From a checkpoint of a small transformer trained on Wikipedia.
Architecture: biases, exclusive self-attention.
Each number is 128 + 24 x the weight over the matrix's rms, rounded and kept within 0 to 255. Layers, rows and columns count from 0. Numbers have three digits each.

# up: layer 7 MLP up, 256x96, rms 0.104, rows 191-236, columns 0-95
# down: layer 7 MLP down (transposed), 256x96, rms 0.1, rows 191-236, columns 0-95
# gate: layer 7 MLP gate, 256x96, rms 0.0959, rows 192-237, columns 0-95
up191:118152125094138106143106121106167130105135131133136196056102130157103091152112113090150094164118114132141105148146100101115101132181098176141134117125059107131126127136119101124125115109078140153143140129106162093140159165153161099161156151103097166148094083128126130080102139130139112118
down191:148162130094156181094127119145131146139133111118110133135134110114128163076117135082155134166195128161141112106101084086107119105167113108142108186123117122110109136107112139107133132118167137135096113091159107125158088144161103148167121080140133107146122099112161101141134127123133182161
gate192:116123141133073134145171119118103095155130091153112177077157142111118185148131101156146156094163152149104142110158130128122176129096128142105112154141149119128161141115151145150104110110087134083130066084112124151097108142125076125123104143117144113124150153121091086133116136105127118134
up192:136117118173122106115166164099144153080108132120146110097121075202144180140153117142151152145134129121108117142108142108166165173172168159131122156097096133130125140129156138101149152130163111147145115144138134159150114089103163101126100134133111112151137155131154133166135135147149137116
down192:138130122130126132173126138083175112159116120137130130109163127126132109123136117145100122122192168100143136116154134155099098099089111117091109149172135157144118132137139137137146120111101154137111108111137137114119117156077113109151149125112142112142125130102115094121083130117137109155
gate193:143118137125129184158162149115122123136126124127108120113113150127094117136118116153103087137156112148110122091129218169173157105166086110136092124103121163078155117126149160134128110132125110156138123079152130158156128106124099129170165142128103120110140121105119124114119116130126134086
up193:163143170131150117118126160124111144142099152127130111126118104133087101148110152167117151147100116151154115124106139134112133069148128187122107107130127109124082160129141112132138134121139144136157079093152089144154158170153154129148112144116170118093141136125127155167157113094088148086
down193:148129120175159182171123126130141162107142146142118127153142123160138127108135183112131160124167135075122117093169172143197101121156093145134123133131108142096157119147126137156125146131172147156107128117124099126115122148129112127121154154124150140129109125159107134107116144142109117107
gate194:128133115166174099154129120117138153066174115078141101109132128104127101113125147182128097127161156115129072140133101116091167112149146140103157149156176118157119137121140124143112147104112126123149112119134149152162147162126130146144102111137105122125113137113090138122174137138074133132
up194:141175118131115150145137073171134139133154096119108113138109100119164064139107132106092105189147129128166104112103110120107119170129139130183124158110064103095115101161140165067130133124159131097123098121131098171088093168132102162135135113134180128113157095132130120109130137117128115098
down194:117128079109122127173177164114144142122069093144103130141082117166117090087153124140174146149136119089121109116135075152110091160109123119141127114097143162096100167116149135093139121119148115139144151141119142129108133150123098100137176094171142116100117141130132136109128100090157156124
gate195:099128146103111130155157119125123163123114157140154100118096128156131108155145098106100134145142102148170158116122172148140094110100152077091112082113101145132142155117122165121138116107173113129066151093140162111166133103144112113104130094113189111130123177096111152161162131156134150139
up195:125170091095109149115109142167149148152165126107096074132105117159080091119156119116108074143151154130149128133071102112163131095119099128121102121124123085096134139140140128134136106087110109136111075127109081136150123133142068086171106148105140102082068149123111139154155146143144115132
down195:101063128133096127125116140050148104074106117127163108088112126160120100166137109164154126176135122099143116125125143127123159129114102139149106123108109119110089144169188136132109130107162122128152117148150079160116151086084141163105142166154172125105118089127116167099101169085143105157
gate196:162127120117084123186117102132171088115096140098111141136110066150127125130155095127143110135123159174122166158132155103094144112163153104146143091129150133179104168131126160107137116125127190171109110120108133132156144092117152119120123117099122094156103143123148082119119107117099117131
up196:117112135113175103118169129163112117100134137148149166108142134140120151122115106160153151144107124147130116178125151103129142090119142137131140181146145129181123139129089107095086137110103106127104107166097142153110122128098138136127166151111085102103146174113087160082152103140126110114
down196:092132129152143143161132114138138109149159129148153123090094095176116130105113127148110125183076153129141142099151099118096149142131131123158100125091106156095105100155113092119141110156152118145126135129144154117140140097095131106142111091097108139127118132137115092128108165082103135125
gate197:178091133091132097132134081136110126119096117119094155148148106110136126130132138151112166105061138149097141137133128119102105144134156144130105074138138138148152113164104136114167084134120137155139135112156128117103164060139133088115141138106116131118180074148158090101133112125144122115
up197:122115137148138131143120125147120068169150112104118114119119128101114151122179150135124119145113118162129166100164145167129114101196104148141088109123139185145150136118102135140126107099169158113191114115142146101136110160132135115192147136162179114071141122137178126121102156098137111090
down197:160134135117112100092129137106090116163119146066148176113118123113123093136121127125117097093109100112099127121126138121144094160110124160151155145127160113154150137114076134146123104151118140112141168139112156138085036154142149163125150128164107116101180109115111172163149107152134119147
gate198:140111149094133125119113083106123074116158147141102112166140124117095106128134114127099128146103202112133151119148132143139154127078100125073130100144122137135114129140118103118098104101129149082079136108099142109070102101117125126130168087108158112154113101123119131119081104108146113138
up198:155143118109153126105125100082134126145159149117115143135110138128142146156132145146088107152154115118119124143071158128115090154143111139122163153115082142112116121159078135110153129142136097164185127140160076147143117125104114109145116104163117124131124130110109178161158150138137114081
down198:122132110086111116147147144114141136150122126095114131114150107111128122108131143132079138086132160150112133136138083093142109135091168134190162122165175132118082139117146183179124120122141152104143165103093141152110124126156123133114129139096174084114137141169120164119155127163124157133
gate199:126138132094139119127151135186102153096123159092111109116141128062132139119151138154109155110140137132124134121060117152141114145104139112148151115131146163122141120120135188070128105109129126120115172111155126090123116134135134116130156153157120118096122101149141117127079161151111131141
up199:149115140133068179124127114143133117083128112110177106128082129101132093130108117121197133165151135110127153112156158098149114143132132129125140163182104114114128112111103100144128141140172129127097134086124152106124143148084124145097117153145154174159100146118105144133137114140170102135
down199:116152184137105106176098126095158096133153106145087144112124150163124094149142136114154148152121094095121064137152118121131116126084142130145121123127140142145135146136163120122115111142115154159123116138141119115147144121122137100078117154128134128137113109104136123100141144128124092149
gate200:113105114101079167148145132141095132097148115091118116148125116087123169139150116114111105126099127116126136112134084153125129147109098118120166138133122105103123192130108158129113117139147133083122126087172105150135140117103143141130171127092178105157136137109149128120149148184096153098
up200:132113120128137094144098103117122114148122147089121139145138139135117141100116121192093132154116138121111117128134137113162142117136144097163115129114164104115163127129100144140129154192153125134126105142118121108127101129135137151095092134128163147106147120122147119145040140133139084088
down200:114133144091140143115138096063154134138135093124132134116130130135101175146175106157168106105100133147138125158139153129121123165174161164140139091132140116136147145127115097144100103105144093075156097129096117154133156176114113134171132135124134132127119131121160139139117142187142131156
gate201:142122129071125144178128123134145140152151164127132143060136115107167139141169137102177128131131119107127100162099168113127138156156143086067144179112122139093114149111132141154132099147134092097115145119137148113088138108158095132123134117142094084118149138118113104096117102119154158137
up201:124139165131144166146129106096154090126124099114105119142135137123090112106104127126155112127101148161105146094134150126121151090148107131132146126104152152131116088164163132165155126123120166143146183125121104107119127134107124129121139159108170198143101132163114154169130160127114093213
down201:124119125147097098084095122154099136078117107144112139110139141135136099147124112142142113149156155141095115114094095093141154141143144124143103127122123137081090151116136158134158135125109094105132100173115130122087168179119146176131093156084127093131157127126136163143177092151108128137
gate202:186109127137130131126128150098124071075135141088117114141183120105156119130079070122116097151167106171136100091109135109101150115174114102118141149126122132132123126132122123146118106131123099156118135120105141088112112137145158077138138144149141121152145100110165147120112121114081136133
up202:119143121150132135095115154163155137132108088075117107130143156164130144142160145112160124158115127092107124129148149127113134129151141121079174163156133124097127106158135164128124112118108141098102120123094105115143128113133165115125147121136178192090137154167127071126114093138112155099
down202:105115114136157153126169141114132147127117184123166086119109105147088129156108136159164123137095126087160147145122144117141156147117157155180107130148140144149129168163128090108090101119171134133130111176109117144123151127083152108109146101134109140118135173125111160150155156146118074146
gate203:127101128118198103133161133188091124144155102115108137164121104107185157133149131131143173133112119097118108116120114122115119126118140095142146073144106197127112121153127118145147133080097154152094149131098116133146147071090104126100161112109143125123129101123105141151166125130144112137
up203:122117121128168135139141135119120156161122096133161142127148158096168141141134151139152130075126113103102131113135111144159095121082173152140107109134123168153148113129095114146132104136074121147125171118130097110130120146118125130058095153139120111114119114095109118131116153144101127123
down203:144123122137125139146115119124164144143103129125137105075149087108139130163127150110135117111157128170116170127143125115105128110117129124161135126139132134172122141173119134127136162137145102096063158149105140096123141104132152137148125072149091091155135134078115121127111182141170108111
gate204:140103136109133168152121151116137100124128163171127112112110126083134085150097136119102142119132131166183142144135112091105124123154122133125101148125136153095156121106168149184119102141103145084136151134143100150111113112152102109092164136143142102121127131100171140159106107095096160106
up204:102136160139119128109145081138109109150158127133109179151127082135108110170112173134140159136138116114145124195124167130085103157140136120095117142141109114089097128113111160134134135129173119152119133071130104136139136129196137141126099182117127107106166103096092099157148150133143129146
down204:167112121165139111115135157131132145160110104145100104149091110127096096099129189124111106126107130099098139159128137117170108116090119129105153129071158111173119090105140141118149136149108166137140122142145122092109126146115186107165104138116149118146115151184165160132092144136090119115
gate205:141099125153126132176163114143148137116163102122141149109119163109091129128113127096141131138141113120118125110127133117127138113076165106145103114151147155146126152112123165117134133091133172126112165127134191121110152148141139155153141081123118080102147093161124171109102109140085085132
up205:109101138201137125138124116121135122135168096116093134124092137151142106133144133139121131145092136158120145091107155128133127132113159156141148156135098102125153127158142128152166150108173112121152140133138108139129104150096159130136195121144099140113146147150101169143112156133141098111
down205:134121108136122124113127106176114157120183110124133133153135121179139155115099117121117109132129112146145105105153190148116135145117080152114113140129149135080143124117141098149114083168140133111127118133118106144125112130121131095100091063124152126120102106112114147112119153108120157133
gate206:143134085098160143120122162154108116110132142090089122141119093120151163131119153145126137114071117089095142113127172086063172152111074138129158115124145153151118143097149078124120118113149119103126095124146141092149113135089126084100139124150096131127137128089104135112141135159154127141
up206:152174148115123123142122125118136102150106131135105112143112121145120108096084120143177106133090162123177109097136112086126160112107132189120102118129107124143124147128144114137174156086129141152095097148123163125103152105141080119159139120114083100118107138121154172095155125146108127090
down206:140085126130131124092141130136117101158122113143143153145146115146101095142168112106095067122161053154103142153094148142078139148127170088136143105111161113147112126172139108187149097162131137118128101139135105125119121135132165166133150116112164143099157110130120129117129120091148141132
gate207:112117104121122172137127136121144129151123125129107106131104136108091132122130096145145131106118135101108133126149105123134093133115097143119105145088119122153065145117117105104095091040105146135159124111134174075101142114117065115143187123125123111107138133080129141134129125091129130156
up207:115117135130107151112103123131085100118114142106182104132113127170104112077093137159107128095118128114121126139153202155080129157112136109104106149096093133105178113130161105108124130141124139091150127155101095127138186108089148126116098109109103139126096090138078138116163120154122174140
down207:163114115100109113143130125114099118143148092121151146132162118099152120157106149105148103156113125114133121125131128111074096055142144127106150172110119096125174172137122080131067138128071114103117136161118114105089127168106160093105159123138125130129107111097149174128127137126137116094
gate208:135120099101123125109156105114138184133085102143124145095131105098101141155097132121185099108151090109124122109139085163145122146132137105102140119109125148132107130120107138152121116107079121124128081115118150148084149142136113093115148087149114128122134167119086102172146126147079130129
up208:121122087106139140136136122108119149141135137138104174132131160130143148110101149124143132122114125117153128156138100118174086111131170178136107158107149140106186101150143093161132119119111139106151115125141128142117091129148104084158129119133124160109114105130136138152155164142085104109
down208:135112103135086087097140122159132154133150108140110143136133132124133127158082087109143134104134136114079100109172156145101157147131115102107137144132136133140125120107151121092144114073150149126102109154124095133129158087103122135129118136111113124151095114160088155133140123129168137103
gate209:146100147130128097115145124147175155120076099111113145141123129117125115164145150160133114160088138104124119164116109158113160143108084151090160155112143116157102119106114111122140109152103142164108154124108156144161131112142094097151105118110129110152112142079123103165102165109127147123
up209:143106108188186122178131126091135085137097163159126126166159124125092156112137121097160114172104132086137125142113163139149126140076132105161127092131097131112123099133156117097129111133139114151144147152122155128124094085147117187134105148087141145129103140137102104109162107123152120099
down209:152125132111131095115132125150131147085111117160161114107122151128083145111070102120152092062118131134117136099050146130120088158132140126120115115104157131090168103104166154101083132153142117174115124123129155119113095122137128106115072135128139173139163151115107128089130122145127136136
gate210:133145141119139092124131133129145128146122102104175148151119105131114095107144097196123091134134170120098094145157123146147145101092117135143108116103112136085138132155159140110157123127158110114169114124154136123149108128153108118095138107089116111125187146180107127157128118142113117163
up210:111143111125146154104087075107127124126069106102142091113135139154118103133118157116110076141093128126134121125127112162141173160122133131131118104149107116129153115107143087129106133105063125093141091132119155112116163128118138134143124092128120121172125108161117138134138146091124157123
down210:151172117116130113136150191171126120119139170144136134118134121130140125091134088127140147162134145133096117121146131110141128152107146136117110141135116171113141121129149154152148107099118134122090139129177130129154119105081119128126125103176145086149127161167119114141101085108135138143
gate211:091110089140113153127182119149110139086134143106071100089139143121098111120113125173080136108141119148132104133140122128101101133145144079137124068137142115120122139152169107119138102092123153144160148113128124104123123156110091135114148182122139160108162149146142106137148133159140161127
up211:136105109125139120117109178122117155108096119137120092125105114102161118145102139110125151107100127173118103153144098148165145118103174123085108131172131126133125129105132169102113139128144143105042107131135131113120108121076150114111139110143121176146123152130117138155142126113121121095
down211:095148161115129133153128143118132079141111138128107151111153120143099153101125177142104139135084124107138116152117140129106131112106123143158142106122135175122138165184133165112117138111107144122125104082183141113146092094112153148117145152125110110083112104148144100131104126179164127127
gate212:124081186135101141182109144130157129180114088137119157108164103090154130131158158127092174115149140127147115148177181175076110132103075120115113126110144147132119133148123121090128111134144130109114122106158135102120135143174114120108111117094150143097126109118164131152124160123154183117
up212:154151114152104139152134125137088169160140132109174171138122123167099136135115137149157120104174126138116114101140135121176118140119136108084098126164137112089149086100167105130138159125085094182157151128108122142094098178146153127152108146116098092129050111127107137105140170094093119133
down212:201157125103117110045125098156104092118149126087116118129110175157112185151113101125082138135125163099131128110091112119105145136124129106119128140158148106128156182137144132131105106141144107117150183100154160093145149168130155103119114098172123143099126093112122134157198131122117117133
gate213:091073137151140136130110125125114104133129092112105157104149186125148112147119136141123145130170111124095149137154133049153157147144147124121126116105161130110085150121113157103125109177102133170133165136148167148125151143137149138137131147120098124121113125123142144142138133150109152073
up213:139139071155140121107156065093104105130110148154133143135121126075112125133152187127111114147133117150147120115120099129155155107124129133119125154090127122126121126124090132141134114155117152143134114125106102159140089123115131111120170110142158149115141145163139121114155101111138134086
down213:144116104125143144120128156128115126131089119098131127108129117128115115179108107103160162155132101145109082104117158126127117139121088134100153130134127155136139069116144156125158083113148149100128181157114147139112153124130137143133139135114112128124136091122121135127128106075121141131
gate214:128105129118102154131098171149091173123111136135145121114135148135084084105096144140096103100146180132130145134131089131111126104164190128092134107157117109130128108171159128123112109080072136107130126109116129126111101114115150125121163083119110128139175118088130078142133121136153121135
up214:143141134209121147147109152121129127119128125141158161111129122171105132128131126146138099134152134104121095157095150146148087159128074086120106093143173139149148112117142124122090122098121150121130164157143104120084115122125115149110130143162113127120100156116104103146122162101134090182
down214:117106127155108144122118135102157140125103156141094079130179114093146125149157113126135077122110121158121098130132135110140112105158177112148172109102148144091153119151120112141154131118105121108108120153129118109151114179163140107132151146175120165061152140096114131128072121133108121106
gate215:121116098138147177135133121096116120115072118130159074160136155113132123176157132114129130145087144128148110134151156118145170117155138127131128108140118124116095133121104137145125128123123072077120132123104189134158130134127131150106127095166132134097122163112082123152123094142093148164
up215:127109130154124131080127139090115129124142110153130152123154127148141125138151080125138094151115144099152150112094145105148141129084154105173179153117114153148152116115081114111168136112154137100152121139136132170110142136128132122116141100104109130119151116131109172123141130111166133145
down215:133151140100148112089133127163119141079177107094132129114140133164117133066178118090145138132120146145147122117131122125071146118114128147138100142116147116057136140113133167142106135131163127139141109103116124093131123130170134116127124116127139115124147128113126110148149188148147145105
gate216:119108137124096181145146145102129137122139121156147135092138104150153105096177113138135164144141128158116096123088130168106136183121140127079137119149125155141101130106110135131114122124133093135164102120122150091105125150128150117099142121149132109112119059121150135080097097144132162165
up216:121108073119151137135178111153114132119108113152135139111118162127101139172140123112124100118125096105144116127114129122098147107158137093099109176121147129124137138173072111109103108127139126155119129121105146144131163101144135129173154093131118154167100094133146163105116142110120172119
down216:127137138147171110093129138103160123144166109096108149095142127156172133114156098156153130113134108141123141150135122186144115144121132156135129144106139140153160147079125148110131110148097095135117109151100122116140101146113146091119157141151123117142149124134113161170121099147114088155
gate217:135098110086139161171141139141115113142116160140131179109122117128167090163139104115099120134136126080130115116150138118121128128121114105130164128097101109141126111141164149139181142116097106124109113102123113141200063122129080162108126098141112103137142142121106092137117129067095114104
up217:136137132141110091133074124116140138134113135150162149144111130113125116165088121139126147108117120140146151138124149124107140101149091127086152167103116172173126133160114105120153125093166160141136084169143155136147148154197122127125150131140099057107160149125107130166137106148103148113
down217:135169158087091148101162130113123094114092107116172157128091146148090134140151176119110130132103184159128141146111138152168128102156130160155144114121137139139135121138124140115126138152091152144094095107106133141143088111099160152123145138138116087131123140141098165082096141126108169123
gate218:140087151081099131165146120158112120126146159139106141101088145129119122132147124126139100090123169086059131093135153148173119132125091111128128152094136117119117103122139113152102100138134131087093157123143129129134163142072137147117099144125147142147112109124082150092128094111141097104
up218:105156150114111120109145113130143157138150074121139083114072106120139151162149127153116131093106154154110153128138140161090139111130123146144156164143147091127070130092139143106131104113098116095116158126122145126111164120125163145092106152117109128170139087134116153147093138095125120117
down218:130108143132077135111122139153110157110129094091106115136113136118105157106120119099113164180130139142107120107083105114098127111121129146183141143132117109113091153121103138131096162123158151185154105140147137143135108086138112119155175101152105132138128158118124105137148144138175108152
gate219:143075164147130128113146118125122101143112148120170166107122131124112097151113142158123163116092166095103134137142116130082092089114133088109143134146142137188127111125120139101106152115157129119132132126159135169102150139087137086126155123117189122080133160100137161190119122130165130099
up219:113112125195158139123146128118152164131123147069084130114157108106141113132110097126174073127118103123116132170124133121142121128126125134127110158084105125119144113160188132107078114106140119175108133120100149124148095163116086098158149207141124148124105115123149131161170165138123121142
down219:143153142108110165132106129136117146159128178124107123129150168134129123160097122113101080099152127120096148137138138163114086142143140095130143122104130169171120157139096110144103138135159127142077124141140131141147165132140132138100168168158144124093077113194100100144177175169092126100
gate220:107121134139081116164164105120142113113164150166144077104153105108095121126092142149088154166077157111080110107132132142107124165109165139160123137106139112156095127105105157093105109142132122147121114106144145122115112158147150125157104139135124110126151121082123158113182135164132135105
up220:128116138127116127124116121128121147117178142097129086147128110085135105134121117143126124155118129168139118146067125128129056142120076157085129101136123125150099102147125091148097119119138093124127131093127158113132089173082139105124105092133088171160124140155128148104110148157123105111
down220:105088143101170155119131103100106136083142135116137109125106157129100124103092080120121151076103138118095156146153146175128137148145173144128103110152089111183123131118158165143105139110115120110118131102069093093138127143121126108162118143111143116138142125125134117101100107132124165175
gate221:162132130102150091126115147133120098168131102101177139133139112119153171121145149165142128160155128126129139086105132098114153111107125098119122097117121105166141150142084137060136109116154131136141142145178140109137108127096125115101110129127127118150136118069151116097110105126115109114
up221:122136152120109119123087076182146173120135162115140128114123109111100126169154121132132124154143107114122155136135084082142143134161145085110110093154122133155126139131135124146160110119137113139128129085149135116135122099113145141175104151084107151123150120166140094176130116113171138184
down221:152133100138141055128140118117153104152106095127175120142068136155156104139107077144131141130099113134179100140136130126114116115104135125104149121127120155158138120071145121103133150132149171122087116087111113118063143122130110107113176108113096139148117146154156118110137151170155129148
gate222:122107123154116123177142075138103111107094106073126142103093097116140157127132125132160167114103126150127107156089099179086124106111137086130076188136100108119110131154135131097143127105120101146113144125175185127068149133134107126103121092128136107145155153152126135159123129134162173085
up222:073101149148173146146152072109102127124122140097124104086147107096099052133105129122119141074111115110122089129111173160127127136135107115134171120107080088127081124151124091113117123126124110106127131126113114132101100111128131155127146150130168106092109134141077175110094141141101162073
down222:142137097167116118107125100128083143143131135147137151148104117142129094135137147098126088147138122113131155114187109111167141091154184162144121112143096105113114113123099117169162169134163129077102147149145137142158174120202121107119155126141115129135123137160158151170124092120161094143
gate223:163145143165150155137096116122110096125154149111168148128115141103135113096112124097139079120092099161079081153156157116157129124175130105104174129116162104116068140105154057092100114106119113159091126118104131160126103094114121135150111115111128106150140145108099118106140109138126165119
up223:114148116094101133120178145141106151157108124138123083128098085140143144121125118127103155127171133063119155112149166167110179146135184101147102101163147143150114123092084132101164121099123089117144138126115129143150141075083164125105125142173142146137160180124125106115103110129130119133
down223:126189138131130121088134125145142138110139169110165157128141190131108122142096159166125141115134127191134105122116094101086135111165131138113134186108110131114123153115112124110114150118129145144142140119055129129100137185120128127128098088109125094133143185140120165141116154130085164149
gate224:085120160113109139133134107121108184110116101127109194097117160118135135149113065129148106133157105145116134142125095133099185158150121127150193111114124114111149112135151079178128112140126136151113144102093133113096090110131093145113136130084092093103107174096121100170101119110113117106
up224:069121109137147091107165193081144077128120140120172120162118142125150145123105125126108131108131130085170111140116126105154115102127141143153102154111122075059132142122129108109102129138131116116096152107159126111166152124124146170124132150131122141148092095072137123085112114137143069116
down224:122114093131155150114145165103123136178140080140128087130123092134118139154153097145100107180112133139156140113151177155150159120147110148129101124090118166168123122154131147123145103086108134181139118120143140113104150156137124162153193082166141153103168111120142099134095110126129172141
gate225:107124124086107124126124129148129099129173103126098137138143161123164135140086128106146115135115109132139140141168128118103122125114102124104103105135140130102141178099125123138153077159137115140090148100146159102170109130164083116090133154149086102137157124112111171139124119140084145178
up225:158140110131087146161104155171102136114089148148110168120139081091156113144122101143146140141150126104124094170131124134131147113161099057134095097163134101115100145140113138094141144161145130138123119123138103101132126145174114110160124089110147090146119125128111117154140149121126171118
down225:134117123098103131139130131110122147162122115134175128158109161152124120112153121111100078128110105168123129108116126161172153150094084098155107092117151108181129110126145166164111116100176132129156167097150138106111122090115197121150117147136108107127148148127139154128132145146109083131
gate226:153077137138100125128111160097143159135109158107116109139111161161158125131129112144142115120161160104137130143091150120112157115164124135113124117111150139112135143113084115118055148172077148163102182124118135121101120154143141088140129132132138169122122129144136126141130149131107120132
up226:110108137133123135150120106150134171136123132134116101133094168111157151152101126146141133111153107092105121123130155082139152140121104138105161124162074118125094082088177160111137137141138141129117153134113112087146144160140143142125143123126133127110117150130168134141126174155141116129
down226:101106102165131107165118116112105171097095163105119124143149108135156126141138110171131141132130101116104140111114116091138149127138154108135162114143104125135091131124115169138101125135096151126111124123133131111155128120156103132162135089128103133170089145123138092137143174129093160152
gate227:138134144150112128150131149133135157138120122132173106100102141147144116117116152124122143116127099151146186134166109146117136122096140185150203113118116170087111073106149118062137151086108102142158109136126147119133120091128094101116121096126091162144150106144148099142146131117113141130
up227:129156136125171104147111126169117116147142119099131136149175132092158170133112136116124146084091142132128107132129123154098169094106140115102140148158134119166112115116115093123134114120103102153168157117120163133139150163134122153109121123160127065143160084154130114119098149140171124111
down227:115101057134107132137123105129098121099144149100093145134137154092105120098123113132146135139094109113135058112125136108119076112117110120093117154131146122112132136131123098113121166106120112150167108159157096093114131128123151138132113104078129160132113094132120126126078126122138122141
gate228:133106126123137177138133086114164168125132095129140129127097144131154104088126125153123111142108141137117152079148107138124150155152130153101098121113126114142194122152111089139104129127135099167126148156153174108144110130088152136144175078114135131196077121137123161151158101140105139139
up228:150102114132121147127111162164087134114102199104109161127120118150127134120160128140069121093162137068145137108129116148107120087160150104156161144132116151115083110154168140122168143120104154163166128105111095161083106112111117139096135107151180128128097121124150137121178111160128142129
down228:124120159134154081085110100150153162158147114165128177119144165155084112134139117133144109138137108151103089193144081145118109141111116136107167157104132113131109134135144134126154137129150134161111127105120098163096171109104119118157128115164155144125117117143091126108147107185122148119
gate229:155149146099119074140146145138158174133109111126170111111079147105169108122107109139138106129146151152122144146171130119128083162104141181074148121084145133127097135138114102146118108083141144123119118146136094089130069094111099148139114100120132098170128164144106123126151153121175129122
up229:111110139132135130135066115125133125099152124093149089147095124103133072136124079132106122147067098111142128138071151139133111103133123127156111098092133102139133080157124104126103158110125121109148156115117103121081121135117131141134153145090179132164125111157104160147135103107143134119
down229:118152148155117086157109148094101076153115117129142119142154111112157114098145147159120140121175132118141156124186130143156110127106130143145084081107138162096100102127142122112148131120121127104125149169107107095149062114114114144151118144165149151086123157132149079108132123108128110147
gate230:181130105085109136149167098097118097103115128125120139101120128122110114104109104143117101154111109150120119108114129122124148085094095104163104076142122144108120156127109086073077147107112139168117162088147146112134113112128110119130101099126131107115137140157104108132168116141119139087
up230:118119106129095152126128135108119181115098125142178109123156150114122103066176094143104135108175108079131126141109057172126156185120137132127140142156092114127167159143118119189124101134091185129140099148122103116117099179100121159119184121124148143118129133148064109105132093104115112107
down230:083126129165141102078133135180117151164145163126083157143093137146141099107131141096108086100123137105145156141134118133128091163162166163124124141156119115148099126143166147133176138123122136141093157148090082127105136143137129114144126134077139126122203159114068169149078140115102130115
gate231:154127095119107140151170129141125121151175127108147124144120100159127146123104126156104138162119101102164156138121134150095122110165132111093135103102157130152122123100142135098097131162123122162119060137159108121146102154144125110156124073197133120117149147155076101101095154139113194146
up231:170122198122107104131140126097118195092130100139085114139100132110139163147135144156171104149128147106102123111076165153139101136091080130098097128164122104133098159108177135132145142157133134110142105096131129128139137150124127102153144155146182147096175123106154143112120105126160129148
down231:109162092146148190160145113113122111134116164117148116123155167125103115062147124150104168124121148122112158103189094108143206141130121103134145114122092158123166091161094134132124146128160131165123104140106114098107106091131134118083087103117118076146111113138129134166134116099140113128
gate232:118138102140115100130105130101119139070127141109137109139153122101117092096143103141117135124141105116157142126105113099117091181115141129137113166135155199122171109069130165096156095118125150128138100105141144122123068157127121098109073131119113108112144114098105102132132137136120140095
up232:083140155122109107141133131064140126141155140120142139137147110092129093137142158143166169156127147134120160135158121157089151090142111138106155111142134151103124104147130123090174143126145119125114111125117100106130141117139129114160172109159123148097137121100128141099168141108082099165
down232:124149137146077099098120136103158160072134144108112094133147129132095122162144111147152145138134139118114138116133123128152124150080165111161124177144137130161158122113109121115145094141133152137130137100096117121168133174159176135123111160128093084120102134118195111143148165115126145142
gate233:123099083108130123157125114150126142083170114138089135141139145096140120107151125120170168139121164113104138111121112130106113164076104127128102118110124120162139114139099138087114129132155150112088149166134103109084146132103179109104099154122118143126065137124185134168145077137116160123
up233:128161166091147160078138165089147126100145069108176114151100091139162141157124135159143073093137124137180145152144144113156111138102122079124132153112131107109159146100106140126135111138104144126124125118162109162141183152105161110134114151113074139117093111138128132115150124148100150113
down233:116138123177095119073148119071124102129099160155155140165083111173149115145102131112120139128147078155130146128137103145185154097098122166144156148114165145160123109144151109187108124127091131069159140143093131117134139134142151144125148130092148118128100145102119144107126139114109130128
gate234:128105120128151139120111130136161119134114132094113067134113159116169142164110127153138141092127143150150144150154096123179125136126106134119148122141106120147106068113160142100120135141115095143159128151155163163154116130151149066149121099184163146112121123113117128123130139135152128081
up234:128116160130120153137116124140116107133131145178134138108145124130128140118123108114097106145119115136107136132130134105114106135112143114172114164095126188125179140144094127110156114124130115124147187098117095139122102125130083118122128138104100135153149104155143164133134099136107105152
down234:131103137114105161100112171102144132116072121135075152162125139179176131129114130116152119090114144131126084136140108112146140156146127105112125094133139095141112148168141125117094159135120130121106133143109102116123137147141160085132105122146141121113114102114117117106143165155146157107
gate235:122105147121125151152163114130155116108129139103132150144118089110156179100156088174135119113159124116145136136104099125123169125105123142114151142132126173131141121119110143120130150128136111099129105116144120132111131139136091172092170117129156112116147106120079110111119124113094144102
up235:103140127161109102159139102132110123121121126131081133149141146121139115124128179136138129127096121120138079115150130156149119154162126134101141116135100148148114150148173181118157142136118128154137108116141136141116107155164118124118141109137105116130139107099120110147119158146161119126
down235:122134133128120156149116107098134156142161137138135131112135131166109093152160132089069122105123140103131086120128126167130144120128116074149144117089137116144151132119141128128105102128117119125149134106121106119127139134111136113116138105123171120094107109113131124103107123129155096127
gate236:137094169133115141141140095142121107146124135151142119109102116144115121146154104137123106121212169159159143146127125074105121174141121140151151118074111116147107175114117129137127108108173165162105126135145130114111129153077108105119126122086141075148121113105125138137103140135133100096
up236:129125102162080093149111140138100128128109113168115177104128164114139140154147132174081128114166106154137095093117129110134099082070146159127138113091177132151121137170110088092138137148171141103164080103099165107141176142115106119156086131096144161100077114132116121117120099152151143129
down236:148182096150094103149125175188146118123110114130104065149167107094137145176139126142136118169143113077103148151086146117132111140152152134113089116183168178154105132124146124105129099150164185118105135154123105158124114111130128131167135131133111196097167106141110154145086172106117159132
gate237:140116103120140137148129102162142137182132155138140157114166101167127132132132105161106133139150137143121109101112159123057157168116105100135150124063158141146136096138155109120136125118122184164094143099116152139139106142140126113137163137138160114132108133105124136147144104125154090106